Part of a small language model's weights: 26 layers, width 256.
Each number is 128 + 24 x the weight over the matrix's rms, rounded and kept within 0 to 255. Layers, rows and columns count from 0.

# layer 10 attention query, 384x256, rms 0.0786, rows 378-383, columns 128-191
[[147 140 116 147 128 152 149 122 123 153 151 157 154 165  97 123 132 157 134 130 116 139  94 132  88 133 136 103 148 145  92 115 102 126 128  56 102 135 133 146 134 141 124 126 124 102 140 157 158 124 102 132 125 157 140  88 105 111 108 122 156 149 166 143]
 [132 151  96 109 114  68 136 127 156 109 127 115 169 131  87 117 150 166 132 137  95 151 137 128 133 118 110 140 127 142 133  79 164 108  96 153  90 142 125 129 119 159  80 136 101 143 106 155 104 170 131 128 111  99 111 115 139 156 125 144 127  95 111 177]
 [ 98 139 127 129 109 123 154 154 123 120 171 116 121 110 115 122 110 158 100  99 129 149 111 143 106 139 159 130 138 124 140 142 172 152 124 130 159 109 150 148 122 140 122 116 123 127 121 124 121 108 174 140 153 122 106 129  83  92 171 105 133 174 140 104]
 [113 167 123 127 131 142  76 124  99 165 128 154 132 159 100 116 147  95 132  90 123 115 157 116 146 136 160 180 132 116 123 111 125 152 114 156 129 127 136 136 109  87 180 112 108 161 131 158 110 123 118 158 105  81 152 135 105 113 104 132 120 147 139 129]
 [147  91 132 130  97 116 150 131 148 150 142 193 116 156  81 117  84 108 115  62 111 121 100 157 126 128 134 124  66 137 167  99 128 126  91  99 143  75 128 149 142 166 106 115 123 174  93 123 156 161 134  99 129 142 149 128 130 128  97 122 157  84 114 136]
 [117 116 134 162 147 140 106 175 131 153 135 106 155 152 112 150 133 141 147 147 171 141 124 140 149 119 132 130 105  88  81 136 113  86 194 150  77 119 119 130 132 108  96 155 147 187 156 150 119  97 133 166 155  93  96 120 147 156 134 102 135 113 129  91]]
# layer 10 attention key, 384x256, rms 0.0776, rows 378-383, columns 128-191
[[ 84 154 138 160 131 136 159 157 121 137 154 141 109 119 149 156 135 171 115 101 120 133 145 107 112 107  57 143 128  82 141 169 127 157 130  95 118 116  92 120 134 115 130 108 163 104 120 134  92 163 150 134 118  98 127 129 148 120 128 137 115 126 112  98]
 [ 94 127 116  59  92 102  94 145 157 112 122 131 125 134 163 148 136 106 120 153 153 152 146  71 108 108 136  97 171 157  80 117 115 104 124 110 112 120 168 132 112 143 136 116  93 101 154 145 134 116 115 115 190 141  83 149 133 119 103 133 146 162 134 138]
 [142 149 152 164  73 134 143  67 156 132 115 130 145 118 139 146  95 103 123 124 158 162 121 136 131 150 137 112 111 167 133 105 192 129 103 110 128 162 102 107  88 125  98 135 179 189 132 129 144 142 125 104 110 105 116 133 116 153 130 119  93 115 105 144]
 [105 111 145  80 158 122 134 131 124 139 124 106 125 108  96 116 147 160 126 151 106  77 118 133 138 107 145 107 130 180 133 142 125  93 134 130 134 145 109  94 138 169 120 101 158  98 122 122 139 104 111 185 127 120 125 145 112 179 140 146  91 114 127 145]
 [130 140 176 138 145  99 122 118 104 148 114 150 138 143  88 108 183 120 110 169 176 160 159 100  97 125 132 136 127  90 144 141 140 149 113 128 171 110 124 166 158 150 139 151 133 147 136 126 126 105 104  70  81 146 114 112 131 119  82 143 115 115  92 137]
 [148  94 112 113 156 169 101 149 106  68  94 135 121 125 132 148 117 151 122 118 106 123 148 165 149 139 144  98  81 114 145 134  78 135 109 103 139 108 108 153 139 153 145 144 149 138 130 110 137 114 174 116 138 103 119 127 154 150 145 137 112  92 138 145]]
# layer 10 attention value, 384x256, rms 0.052, rows 256-302, columns 128-191
[[ 98  99 115 123 136 131 106 118 151 158 108 158 158 116 133 123  92 135 121 110 134 157 141 106 169 140 117 122 162 136 143  52 117 162 101 110 118 155 132 119 151  98  94 155 155 114 186 149  88  90 117 152 124 119 113 106 135 149 128 156 134  76 145  70]
 [118 169 138 100 133 110  69 125 136 129 122 116 112 112 129 114  90 162  94 148 143 115 130 133 102 126 131 127 168 137 131 140 156 164 154 121 138 127 135 142  94 115 154 130 154 110 124 110 117 163 119 165 118 123 108 144  69 119 122 121 120 123 126 133]
 [ 89 154 161 107 121 128 145 129 108  98 112 107  97  68 113 142 121 116  97 123 121 130 134 116 122 109 136 183 126 114 161  96 122 114 132 166 102 130 135 131 148 134 125 113 104 127 131 130 122 169 175 155 120 121 132  96  97  92 131 112 123 129 140 129]
 [115 128 133 153 120 101  97 149 112  66 153 184 138 125 117 182 120 128 135 149  99  95 128 112 120 113 148 126  62 138 132 166 168 160 127 113 115 112 119  63 121 105 120 131 109  68 137 138  65 109 115  44 119  97 128 139 103 115 121 136 143 196  99  90]
 [ 66 129 122 184 136  97 123 173 168 142 103 152 108  87 119 102 139 140 121 113 148 171 138 144 122 173 117 169 115  96 156 121 152 117 146  76  90 144 104 138 129 143 100 114 113 117 146 130 130 131  84 113 132 145 140 108  82 127 173 117 125 150 114 144]
 [135 170  86  96 127 175  76 159 104 148 169 129 144 152 177 119 144 157 133 130 105 156 128 114 104 142 115 130 131 149 115 133 149 166 169 154 105 115 132 147 107 125 100 124 140 135  94 136 121  93 125 104  97 131 119 116 136 185 136 121 120 148 134 150]
 [153 115  87 143 146 147 191 143 121 192 112 127 124  81  93 108 137 138 109 147 129  95 107 137 131 158 110 113 187 138 120 153 127 115  88 155 154 127 144 131 134 125 130 118 136 126 133 108  73 186 116 106 166 146 109 144 132 144 119 147  61 137 151 116]
 [150 143  76 138 107 125 186 130 119 122 137 104 103 131 116 104 124 141 131 111 137  58 165 138 102 112 109 112 153 116 146  94 101 136 102 147 150 110 136 119 100 140 132 143 135 160 112 108 114 158 133 142 113  98 146 156  67 105 157 116 142 144 114 103]
 [126 130 138 112  94 119 128 160  95 128 126 119 123 142 169 125 120 107 130 141 132 163 141 134 142 123 127 115 106 165 112 129 153  56 152 153  90  89 145  96 176 143 120 138 123 110  90 151  76 120 149 138 143  80 149 115 102  58 168 132  90  71 124 132]
 [106 155 112 190 146 107 150 132 166 170 147 149 113 124 127 138 149 145 106 173 125 140 186 145  84 100 146 145 132 127 126 109 103 119 111 109 169 141 118 171  68 101 141 146 128 140 142 124  96 114  93  87 112 113 130 166 109 117 104 129 139 111 148 131]
 [124 123 109 150 118 114  90 110  87  98 188 107 158 128 117 129 129  89 125 143 143 158  98 108 151 105 142 134 160  80  97 115  90 106 105  89 138 157 106 146 134 143 132 137 142  83 119 174 116 115 108 130 133 118 123 139 124 125 120 121 157 106 153 134]
 [110  86 140 150 136 130 113 149 186 102 132 130 124 125 127 138  81 155 110 153  88  87 130 156  99 153 159 112 115 149 139 136  96 101 148 134 126 128 110 150 110 123 109 128 112 145 118 105  93 150 102 111  88 118 147 158 119 109 152 144 106 107 122 145]
 [109 162  90 139 141 135 140 142 136 154 159 137 124 101 100 108 127 124 134 151 125 154 136 121 110 101 101 152 132 126 157 138 107 132 105 141 157 127 146 110 132  74 130 139 125 152 132 158 148 146 152  99  88  88 117 120  95 145 149 138 104 143 156 155]
 [ 81 114  94 135 121 130 137 134 109 120  83 103 142  70 139 147 120 121 127  94 130 121  91 116 129 101 117 129  94 152 122 103 131 115  99 116 149 108 156 102 138 144 127 133  89 123 143 124 174  95 126 105 152 123 109 123 172 133 144 139 121 131 130 149]
 [129 115 138 129 122 123  96 128 163 119 128 158 110 123 143 117 165 107 132 144 112 109 125 124 109 172 119 128 104 146  79  80 119 137  77 117 130 152 149 111 113 132 122 115 146 121 172 105 155 107 142 141 136 129 137 125 143 121 159 119 120 150 136  93]
 [145 143 134 135  93 144  88 153 135 134 145 117  89 108 183 115 141 147 130 132 135 171 142 110 147 154 131 109 119 114 105 127 143  90 110 133 116 126 127 176 122 126 111 132 126 116 121  83 185 185 155 100 134 125 132 112 117 152 172 137 115 133 161 196]
 [ 75 128 122  98 123 115 104 131 131 140 127 172 130 168 125 116 111 125 147 140  97 127 154 139 167 117 128 133 159 135  96 116 118 114 154  97 150 115 157 141 135 134 138 120 119 102 131 197 204 134 136 109 141 109 113 125 129  94 122 120  87 124 114  86]
 [137 135 160 135 140 127 136 157 190 147 147 111 111 159  99  82 136 148 121 110 107 100 108 136 162 132 120 148 118 143 103 136 146  96 120 128 130 134 154 128 118  95 121 110 138 119 117  70 170 113 148 123 148 163 114 102 147  87 158  99 158  74 111 156]
 [141 112 107  92 156 147 131 127 146 115 128 150 135 135 147  96 151 105 134 155 124 115 118 113 151 122 118 136 127 123 139  89 135 144 114 136 158 131 129 105 108 169 107 130 125 140 114 157 131 146 147  73 125 126 135 101 106 128 145 115 125 140 124 137]
 [143 146 125 151 154 109 150 159 164 138 112 142 139 155 132 113 187 138 118 125 144 127 107 107 106 140 125 105 160 139 129 158 114 121 120 136 115 146 143 101 121 162 114 143 113 175 131 121 156 114 182 175  91 153 123 159 146 105 138 142 139 143 147 117]
 [145 148 143  96 104 155 127 131  88 171 148 116 128 171 141 130 169 120  82 130 112 146 109 122 132 129 135 129 104 136  84 132 109 123 155 152 165 127  96 132 125 123 112 132 121 139 123 124 185  97 145 151 132 124 128 158 156 135 113 148 188 108 110  99]
 [136 158  82 125 129 117 133  68 143 135 102 156 119 123 119 127  97 128 112 154 105 132 134 167 116 101 120 149 106  65  91 141 127 122 103 120 128 134 142 195 103 142 120 129 123  81 119 110 117 122 140 146 139 126 157 134 173 131 114 139 180 153 186 124]
 [128 120 116 154 120 129 145 127  90  93 116  55 156 140  76 137  82 130 154 162 125 108  84  97  87 153 133 126 104 125 124 104 112 149 128 117 109 136 151 150 126 106 100 138 155  91 101 144 125 124 153 124 165  93 126  88 119  89  96 108 145 113 156  93]
 [163 135 162 146 128 133 167 115 150 119 117 105 162 175 155 124 148  93 135 138 102 137  96 135 125  92 128 141 103 131 109 150 117  59 127 181 139 125 140 139 176 105 132 134 129 150 139 113 156 148 146  89 155  69 113 118 162 171 105 101 117 155 135 154]
 [113 147 130 179 125 110 124  86 102 131 130 172 110 129 159 147 167 106 128 110 127 133 143 133  90 103 130 122 115 141 104 165  97 136 141 162 108 104 123 115 137 127 198 128 120 129 121 152  43  88 148 133 131 132 132 124 137 179 140 114 102 129 146  96]
 [132 111 100 118 128 131 127 198 101 118 133 146 144 124 129 109 133 121 107 131 143 142 163 108 150 136 117 121 110 150 105 108 182  83 107 139 104 107 158 115 142 130 149 139 113 118 136 133 130 129 103 159 120 136 111 117 139 112 164 155 120 139 126 126]
 [133 110 181 105 129 155 106 101 167 161 137 103 105 150 144 132 119 122 159 141 129 122 144 125 136 169 136 105 115 172 124 142 133 102  95 110 119 140 126 141 123 142 136 151 152 112 134 142 128 126 112 133 118 159 104  95 154 137 125  88 149 140 149 100]
 [127 169  88 163 105 114 113 172 155 137 123 126  97 161 120 135 115 106 155 178 145 184 155 158  55 142 103 159 120 139 167 110 140 101 123 120 125 119 138 152 126  90 108 115 161 150 140 133 175 107 141 126 148 103 148 109  88 113 127 128 156 121 177 157]
 [127 134  88 130 152 133 147 135 161  99 114 118 160 144 148 109 124 149 105 145 110 123 129  93 147 174 153 157  88 113 126 177 119 101 163 126 191 107 121 123 132 137 107 123 136 116  95 105 135 167 121 159 143 153  90  87 126 126 106 129 120 105 101 155]
 [ 75  79  93  84 133 140 108  85 114  81  98 103 132 117 148 128 185 140 110 131 108 122 103  84 130 190  72 170 134 134 131  95 140 121 120 112 161 110 119  95 151 136 144 126 110  72 130 169 136 124 101 107 127  91 165 100 176 151 167 151 110 184 130 107]
 [102 117 116 118 162 140 142 138  61 119 111 128 107 137 141 120 115 137 141 102 147 112  98 154 157 125 127 119 114 114 104  88 106 127 162 125 171 155 133 144 109 157 120 113 108  86 116  99 146 103 155 105 138 145 134 131 120 125 141 102 134 119 114 144]
 [133 163 120 137 146 157 135 110 161 135 164 102 102 122 123 119 123 124  81 164 125 127 131 185 133 105 137 126 124 100  92  85 119 132 121 139 173 124 124 135  90 148 132 103 139 122  98 143 132 133 120 140 156 152 130 128 144 141 119 118 134 114 112 143]
 [101  88 146 128 179 138 152 140 148 115 145 140 139 159 146 125 141 120 161 132 135 127 133 111 124 151 153  85 175 159 148 100 111 137 110 111 133 150 129  89 118 104 134 141 130 146 129 133 129 139 118  91 103 136 128  81 128  91 148 123 163 131 165 120]
 [127 176 133  91 111 128 164 128 145 108 127 115  92 180 155 143 169 143 106 152 109  48 157 155 136  92 111 134 134 168 112 117 110 114 143 150 132 170 106  94 170 146 123 144 127 135 139  76 194 126 115 122 131 112 116 178 152  96  97 112 152 134  96 154]
 [119 106 107 157 143 126 146 102 126 157 131 148 145 114 113 119 135 119  72 119  91 103 141 106 139 143 114  91 155 135 129 115 111 128  73 121 149 172 142 117 131 128 124 144 108 168 136 166 160 138 143 149 126 120 132 134 107 156 117 154 164 157 143 137]
 [164 117  99 120 131 157 115  96 135 111 135 128  81 117 125 152 106 145 172 143 136 124 103 105 134 127 100 127 114 166 149 157 142 155 144 154 136 138 110 147 158 150 132 126 113 106 120  90  68  69 108 125 100 144 131 118 111 148 107 126 145 135 142  84]
 [133 134 146 136 109 136 147 146 137 171 105 151 138 147 140 117 114 140 123 136 123 127 147 134 133 131 174 114  85 149 121 119 108  74  81 120 111 103 130 126 137 112 177 145 120  94 161 117 144 118 120 160 131  94 141 121 135 119 186 128 121 149  98  78]
 [123 116 110 133 138  92 122  71 160 119  95 111 188 121 135 121  54 122 136 180 131 132 102 149 126 116 163 160  86 149 158 106 106 125 103 179 123 149 116 182  93 123 134 109 158 132 121 112 123 101 130 143 159 153 161 147 168  91 120 111 168 100 138 147]
 [143 153 138 176 147 124 124 127 124  91 136  99 125 113 107 116 138 129  96  70 131 103 150 147 158 111 137 174 145 134 140 120  93 182 111 130 137 123 114 173  65 141 132 149 140 159  93 146 141 140 119 169 150 159 110 103 115 106 143  98 137 118 107  85]
 [107 120 124  79 172 126 110 150 122 131 126 120 131 114 160 143 106 108 137 144 133 130 142  93 159  89 116 107 105 159 134 120 170  76 141 135  89 141 126 137 175  95 129 145 121 118 162 130 158  99  95 134 104 148 137 114 112  96 140 170 169 115 123 114]
 [137 131 144  81 124 131 111 128 107  90 133 130 127 121  81 146  97 105 132 122 109 130 140  87 132 100 156 138 117 102 154 157 124 164  84 118  84 128 109 144 133 179 147 149 118 138 129 166 118 150 166 114  92 136 126 166 116 127 147 154 132 112 101 139]
 [100  95 169 136 126 132  80 146 175 130 117 111 104  86 132 103 122 176 140 162 148 132 103 183  91 181 111 155 143 105 107 162  97 126 143 152 154 172 128 158 144 143 120 141 149 126 133 108 181  99 114 118 165  85  89 133 116 166 151 140  70 116 107 166]
 [131 128  93 108 106 119 120  96 124 112 125 135 145 121 143 138 119 134 140 121  98 130  76 125 134 116 114 144 138 147 135 143  98 156 147 150 116 129 128  96 108  92 126 142 117 130 131 130 171 128 145 141 172 128 132 103 123 120 134 134 122 111 132 180]
 [112 126 114 102 122 120 122 132 111 117  82 112  89 132  76 128 113 136 136 125 127 163 139 128 137 119 126 134 132  91  91 117 123 145 118 159 160 145 141 145 113 137  80 144 103 111 107 108 142 137 144 145 130 193 129 122 115 128 132 118 105 106 147 109]
 [106 140 187 147 106  86 142 134 127 122 143 113 133 160  95 161 100 146 117 108 116 121 117 148 156  64 126 133 144 145 103 154 105 139  65 136 103 146 120 133 185 108 167 149 126 130 160 155 140 104 103  98 150 126  92 111 144 101 141 152 156 127  93 142]
 [126 136 129 154 118 107 166  89  72 129 148 173 110 108 108 100  87 137 155 153 150  96 119 131  96 136 151 147 127 134 100 148 109 159 149 134  72 136 122 112 115 138 135 116 105 123  93 164  91 118 127 154 132 134 107 130 104 117 129 137 105 142 101 120]
 [141 109 109  89 117 161 173 123 118 166 128 175  96  98 100 195  74 114 101 122 129 142 142 112 131 119 128 144 177 139 161 122 119 140 171  89 158 168 115 138 133 147 119 123 114 111 124 108 135 103 113 113 116 103 135 140  61 146 124 139 113 122 133 108]]
# layer 10 attention output (transposed), 384x256, rms 0.0534, rows 256-301, columns 128-191
[[145 162 115  88 100 132 126 121 117 113 132  98 126 113 103 153 118 161 138 155 114  91 139 155 145  84 150 176  97 144 122 150 158 114 157 136 111  94  93 163  95 141 138  87 171 127  98  69 122 124 144 134 118 117 163 124  92 109  94  84 154 106  86 158]
 [120 121 128 176 129 167 132 143 144 140 116 122 156 148 110 112 138 130 133 125 151 129 120  78  90 100 113 105 121  68 125 153  95 126 138 124 131 141 141 175 124 142  99  64  83  91 112 160 104  99 119 152 190 137 113 135 151 102 135 111 111 174  88 163]
 [116 133 116 157 129 133 119 157 136 145 146 147 138 168 166 141 153 123 150  97 184  94 100 127 119 158 137  89 113  98  98 109  92 170 132  86 110 139 144 144 150 136  82 110 186 120 140 134 152 145 138 121  98 133 104 143 125 126 105 141 109 134 107 166]
 [165 153 172  88 146 147 161 142 149 163 117 112 103 121 154 108 131 137 100 151  93 118  99 168 143 170  86 134 157 141 142 134 112 125  99 117  82 135 149 134 103 113 141 155 118 122 136 137 181 129 181  99 130 137 124 163 168  96 130 120 108  70 150 130]
 [149 119 147 109 129 131 104 130 109 155 135  80 161 165 103 158 153  93 147 153  96 150 126 139 125 103 119  88 102 115  94 150 100 124  78 113 112 118 170 136 131  87 137 144 138 148 152 130 101 112 105 115 123  76  65 143 131 149 137 142 136 179 133 127]
 [102 125 129 115 139 112 154  84 165 130  82 113 168 105 117 133 160 107 100 151 150  85 122 138 150 143 135 103 118 125 141 106  79 138 114 121 128 159 167 117 145 123 119 112 130 150 141  98 161 125 143 127 153 117 145 147 125 116 166 111 137 145 137 155]
 [117 147 111 103 163 136  89 129 142 103 106 117 157 138 127 123 177 124 154 103  77 109 159 137 132  85 116 158 121  93 110 173 131 142 133 102  68 131 135 109 144 118 163  83 126 135 163 131 158  88 124 105 115 120 139 138 173 113 131 115 157 157  76  75]
 [133 132 129 127 169 153 171 160 129 104  90 136 128 115 149 133 105 123 132  95 121 152 143 102  83 106 153 107 158  83  91 138 120 178 133  68 131 105 146 150 144 153 153 124 156 107 129 112 128 133  98 140 165 147 105 108 142 134  89 111 136 109 149 113]
 [157 117 113 128 164 163 129  97 118 131 143  82  93 106 109 136 122 165 153 138 138 152 131 108 122 135 123 171 127 109 111  98 135 155 117 110  98 158 106 129 149  97  86 127  95  85 133 159 166  91 115 121 154  92 126  90  97 131 142  85 130 144 145 137]
 [165 154 124  91 107  80 182 113 187 122 107 125 139  94 116 106  98  74 121 151  84 148 122  89 110 144 122 141 143 127  99 148 140 139  84 147 143 135 160 110 126 165 137  80 137 100 130 138 139 123 167 118 159 141  84 118 127 116 148  94  71 122 114  89]
 [133 140 115 108 102 117 106 134 151 167  91 133 108 131 117 114 121 179 130  68 114 101  91 154 103  73 134 141  99 118 117 143 138 139 117 173 111 110 166 151 119 168 100 151 132 146 165 133 116 127 109 129 148 143  85 101 136 138  97 100 126 149 107 129]
 [105 120 127 137 107  79 152 125 114 139 149 118 155 139 120 136 152  86 169 170 117 128 166 129 124 163  97 112 142  99  81  89 148 138  81 104 100 151 137 126 144 122 151  96 149 118 177 151 134 118 157 167 105  99 137 127  95 143 154 110 132  96 122 123]
 [147 124 121  77 109 127 123 125 120 150 106 118 117 108 113 143 133 124 119 149 107 112 137 142 157 174 139 139  93 144 108 136 179 157 117 121  99 157  98 131 128 137 135 160 207 117 116 105 129  91 141 127 132 145 135 155 103 150 126 103 106  61 117 129]
 [159 121 130  86 146 103 153 143 129 126 136 140 130 160 121  97  97 140  97 123 101 147 160 117  76 132 137 118 145 125 178 155 122 147 103 113 124  78 152 127 114 114 174 133 143 151 137 133 131 178 125 115 105 129 132 151 118 113 139 138 130 117 102  88]
 [129 157 175 125 138 127 106 153 121 126 147 135 158 114 109 112 109 155 156 104 174 130 114 135 156 118 132 132 123  84 149 182 165 105 110 115 109  92 117 120 141 110 164 156 121 121 102 120 136 116 128 124 149 116  84  91 109 160  87 145  94 148  96 168]
 [115 132 106 116 130  88 149 119 111  95 118 115 105 130 139 154 127  63 159 138 128 128 111 137 103 121  92 162  95 135 145 115 141 147 143 112 130 156 123 132 160  97 120 110 134 154 153 144 140 140 110 156 140  90  95  69 100  88 138  95 147 164 103 117]
 [156 150 123 153 122 162 104 128 141 121 164 126 139 131 137 155 118 108 115 124 137  95 110 121  83 106 108 182 112 147 126 149 139 140 124 107 152 152 115 130  91 132 128 131  93 155 149  97  83 139 131  99 155 144 136 148 113 144  88 127  97 113 147 139]
 [109 137 121 141 141 108 144 116 102 130 131 137 169 133 150 147 101 114 117 121 135 143  99 106  78 103 125 137 141 140 125 118 143 132 111 130 164 105 114 162 140 148 137 122  82 100 143 166  95 116 124 191 102 129 126 112 120 198 113 147  89 143 112 121]
 [ 88 128  84 153  99 137 141 135  90  94 145 120 141 114 135 134 128 137 151  90 163  87 153 123 118 123 114 105  90 144 160 134 130 155 172 107  86  97 125 145 119  94 144  96 132 139 121  83  97 137 109 103 102 162 116 143 153 138 146 162 166 120 141 129]
 [112 122 157  93 120 160 140 104 134 120 131 120 124 140 124 139 123 129 125 161 171 136 120 117 144 164 119  97 167 125 135  99 140 143 137 166 117 135  68 155 143 137 169  95 113 137 138 151 132 136  58 125 120  89 132 118 105  98 146 114 118  91 159 111]
 [133 128 108 149 113 128 112 122 144 105 127 153 151 115 126 112 115 138 109 125 132 159  91 117 139 149 145 113 141 134 154 126 131 125 133 155 122 128 147 163 114 149 100 173  91 109 156 143 119 169 110 136 151  86 138 112 131 107 128 144  94 132 130 157]
 [136 176 127 150 130  93 100 184 174 154 116  91 122 100 142  94 113  74 131 119 146 187 138  88 169 110 120 102 128 104 147 136 115 133 136 176  94 132 120 172 132 128 114 143 156 126 170 149 121 133 140 119 150 137  99  98 100 130 116 110  96 155 109 132]
 [164 139 105 134  90  98 143 106 134 170 130 154 121 109 116 151 100 184 118  80 150 137 169 110 162 102  71 122 100 120 103 150 132 124 130 114 138 103 108 114 136 140 125 126 127 129 150 114 145 157 113 146 129 118 156 118 174 165 131 183 108 136 134 130]
 [115 130 103 131 145  99 119 145  91 157 156 166  71 140 125 110 108 145 104 100 199 109 140 141 168 134 165 126 133 185 160  72 100 115 141  94 142 107 141  96  86 132 127 121 132 148 157  81 123 130 169 118 114 172 159 129 185 136 146 167 130 137 128 113]
 [166 179 135 157 127 106 120 129 163  82 102  75 136 114 127 118  97 178 110 122 169 138 129  87 133  84 161 138 154  91 129 134 144 110 156  92 127 204 124 128  71 142 114 121 117  96 104 115 188 132 157 107 125 142 144 115 157  89 122 102 121 162 114 125]
 [127 135 134  93 145 118 120 106 122 149  95 119 115 131 112 130  95 114 150 141 125 127 103 138 124 120  96 129 147 100 137  93 135 146 141 110 124 145 109 115 108 103  98  78 125 143 145 135 149 101 101 145 128  91 123 145 145  88 124 123 128 137 117 143]
 [141 127 135 134 110 106 148 118 133  82 129 159 133 106 145 138 124 191 123 124 155  99 140 143  59  88 125 182 121 116 155 102 138 128 136 176 124 130 108 143 153 130 153 125  79 131  91 159 125 145 121 144 151 119 157 128  76 110  83 122 123 115 130 108]
 [102 113 155 152 121 113 139  92 111 162 113 130 141  99 103 145 147 112 128 133 148 113 140 102 124 115 148 124 120 130 143 118 163 116 125 103 192 145 172 121 103  90 151 106 153 142 108  84 171  94 123 149 111 190  66 110 133 130 119  99  53 126 141 122]
 [131 101 174 103 113 187 141  98 124 108 173 114 147 156 158 121 124 120 133 143 158 138 135 147  98 115 113 107 154 143  97 103 126  82 156 146 146 104 111 147 135 140 139 116  89 107 123 160 139 147 184 123 109  93 198 150  88  89 112 117  93 132 157 109]
 [170 154  98 111 112 137 132 146 175  99 129 126 128 125  91 153  84 146 119 122 134 125 149 119 158 140 134 108 182 152  99 148 135 155 112 107  99 144 125 120  78 104 100  92 100 169 147 119 110 119 140 150 144  84 119 171 118 121 109 110 140 105 118 136]
 [126 161 128 180 103 113 120 126 142 122 138  96 140 160 124 144 112  94 127 107 140 156 171  75 170 128 113 116 109 150 118 162 139 139 139 142 147 128 145 114 121  90 130  94  70 132 122 132 101 129  81 146 119 134 107 124 130 147  91 152 124 192 142 138]
 [ 87 146 125 180 133 103 164 153 166  93 118 110 156 134 113 111 113 101 129  87 136 142 127  77 106 125 137 133 120 135 125 120 123 116 165 130  97 135 151 134 159 127 109  97 129 115 142  98 122  96 125 128 109 107 134 102 111 103 140 127 141 154 121 110]
 [143 102  89 110  87 128 186 115 113 129 130 119 109  92 149 117 109 143 159 115 114  85 167 129 100 145 102 163 170 112 104 135 166 142 105 107 142  69 102 139 145 165 120 121 163 131 120 114 145 146 119 155 129 129 134 126 111 145 130 140  99  83 136 119]
 [113 145 110 153 153 151 116 134 150 137 154 125 149 142 111  62 113 115 107 127 150 111 133  92 103 126 180 119 144 136 104 156 108 125 140 129 162 124 122 127 132 169 123 136  66  88  81 175  99 156 132 123 133 122 111 124 108  86 166 136  96 143 119 109]
 [158 169 126 106 109 106 194 143 135 120 143 144 120 122 161 130 105 140 142 134 161  92 118 137  92 107 143 134 156 149 137  91 153 153 145 120 115  98 120 125 158 155 112 121 162 146 138 106 144  98 155 122 119 124 157 132 119 111 122  99 126 142 127 107]
 [ 97  98 145  80  99 127  96  89 114  98  86 119 130 133 166  98 134 159 120 152 132 183 151 123 168  90 132  83 161  77 142 146 138 143 138 142 138 136 120 117 110 126 176  91 143 129 115 176 148 154 122 125 110 143 106 176 151 116 163 112 130 152 133 137]
 [113 164 114 112 137  84 140 128 110  99 115 144 154 128 172 128 100  92 127 132 106 123 129 108 112 110  63 119 158 115 132  93 140 133 139 130 145 114 121 163 104 134 127 128  87 111 132 172 143 167 120 114 116 118  78 118 146 121  69 105 158  97 135 151]
 [135 148 101 128 147 110  85 142 111 101 141  88 147 130 148 122 139 122 113 172 122 163 126 111 118 118 110 152  83 131  98 154 180 119 134 194 155  77 138 146 161 156 123 116 103 127 166 171 154 104 124 102 107 140 114  99 107 149 125 133 116 127 134  82]
 [121  96  99 117 135 190 126 136 186 158 105 128 160  76 129 146 132 133 144 177 120 146 107 133 145 164 180 108  80 143  99 113 123 106 100 151 119 127 130 146 134 179 127 123 135 128 171 109 158 143 112 124 105 127 141 137 156 151 166 147 120 117 121 127]
 [122  80 161 112 149 139 123  98 102 147 171 115  98 112  98 178 139 127 129 122 137 137 124 147 124 128 143 114 125 168  96 104 130 123 134 138 176 155 109  94 146 156 109 153 132 130  82 144 108 112  97 142 140 131 108 113 148 145 172 118 145 113 136 164]
 [142 124 136 123 125 113 140 131 149 138  89 133  90 120 163 143 146 126 123 150 104 119  90 145 145 168 131 124 106 163 119 108  98 119 117 148 117 117 103 115 166 145  88 159 167 119 126 176 145 175 131 118 116 141 121 114 134 161 153 148 181 117 156 146]
 [123 109 155 103  68 116 114 134 136 108 150 126 189 152 132 127 141 151 138 166 117 121 154 124 120 120 103 119 119 139  96 173 138  85  99 145 151 138  90 120 106  64 130  50 116 159 142 159 106 131 121 123 151 142 140 109 128 123 121 158 134 103  81 106]
 [136 107 134 127  75 151 127 161 110 111 119 143 122 139 105 119 114 142 171 139 135 121 141 103 122 143 113 124 156 140 114 172 127 172 157 129 138 141  89 138 132 149 109 116 127 106  99 114 137 103 129 175 100 123 128 139  96 133 160  93 132 109 136  90]
 [138 161 128 175 145 141 132 143 151 124 148  90 117 126 140 161 196 146  94 120 128  99 123  93 122 143 153 105 121 133 148  94  97  99 151 108  54  92 104 127 149 151 112  98 144 116 142 127 128 122 109 133 101  61 169  99 144 114 112 125 119 131 119 127]
 [121 112  81 150 120 152 124 169 151 126  99 129 118 123 149 106 133 144 153 178  82 149 105 139 106 155 133 135 130 152 149 115 114 144 126 159 171 113 124 135 100 144 151 185 113 123 133 166 141 161 109 142 122 105 143 124  81 122 144  91 139 102 114 146]
 [113 141 118 132 128 188 113 159 130 142 112 111 146 137 148 133 139 129 119 126 111  86 137 165 116 102 159  90 181  62  66 125 148 153 164 101 181 182 154 157 155 158 112  79 159 137 106 133 178 127  96 111 148  74 138 176 127  92 144 122 143  92 158 151]]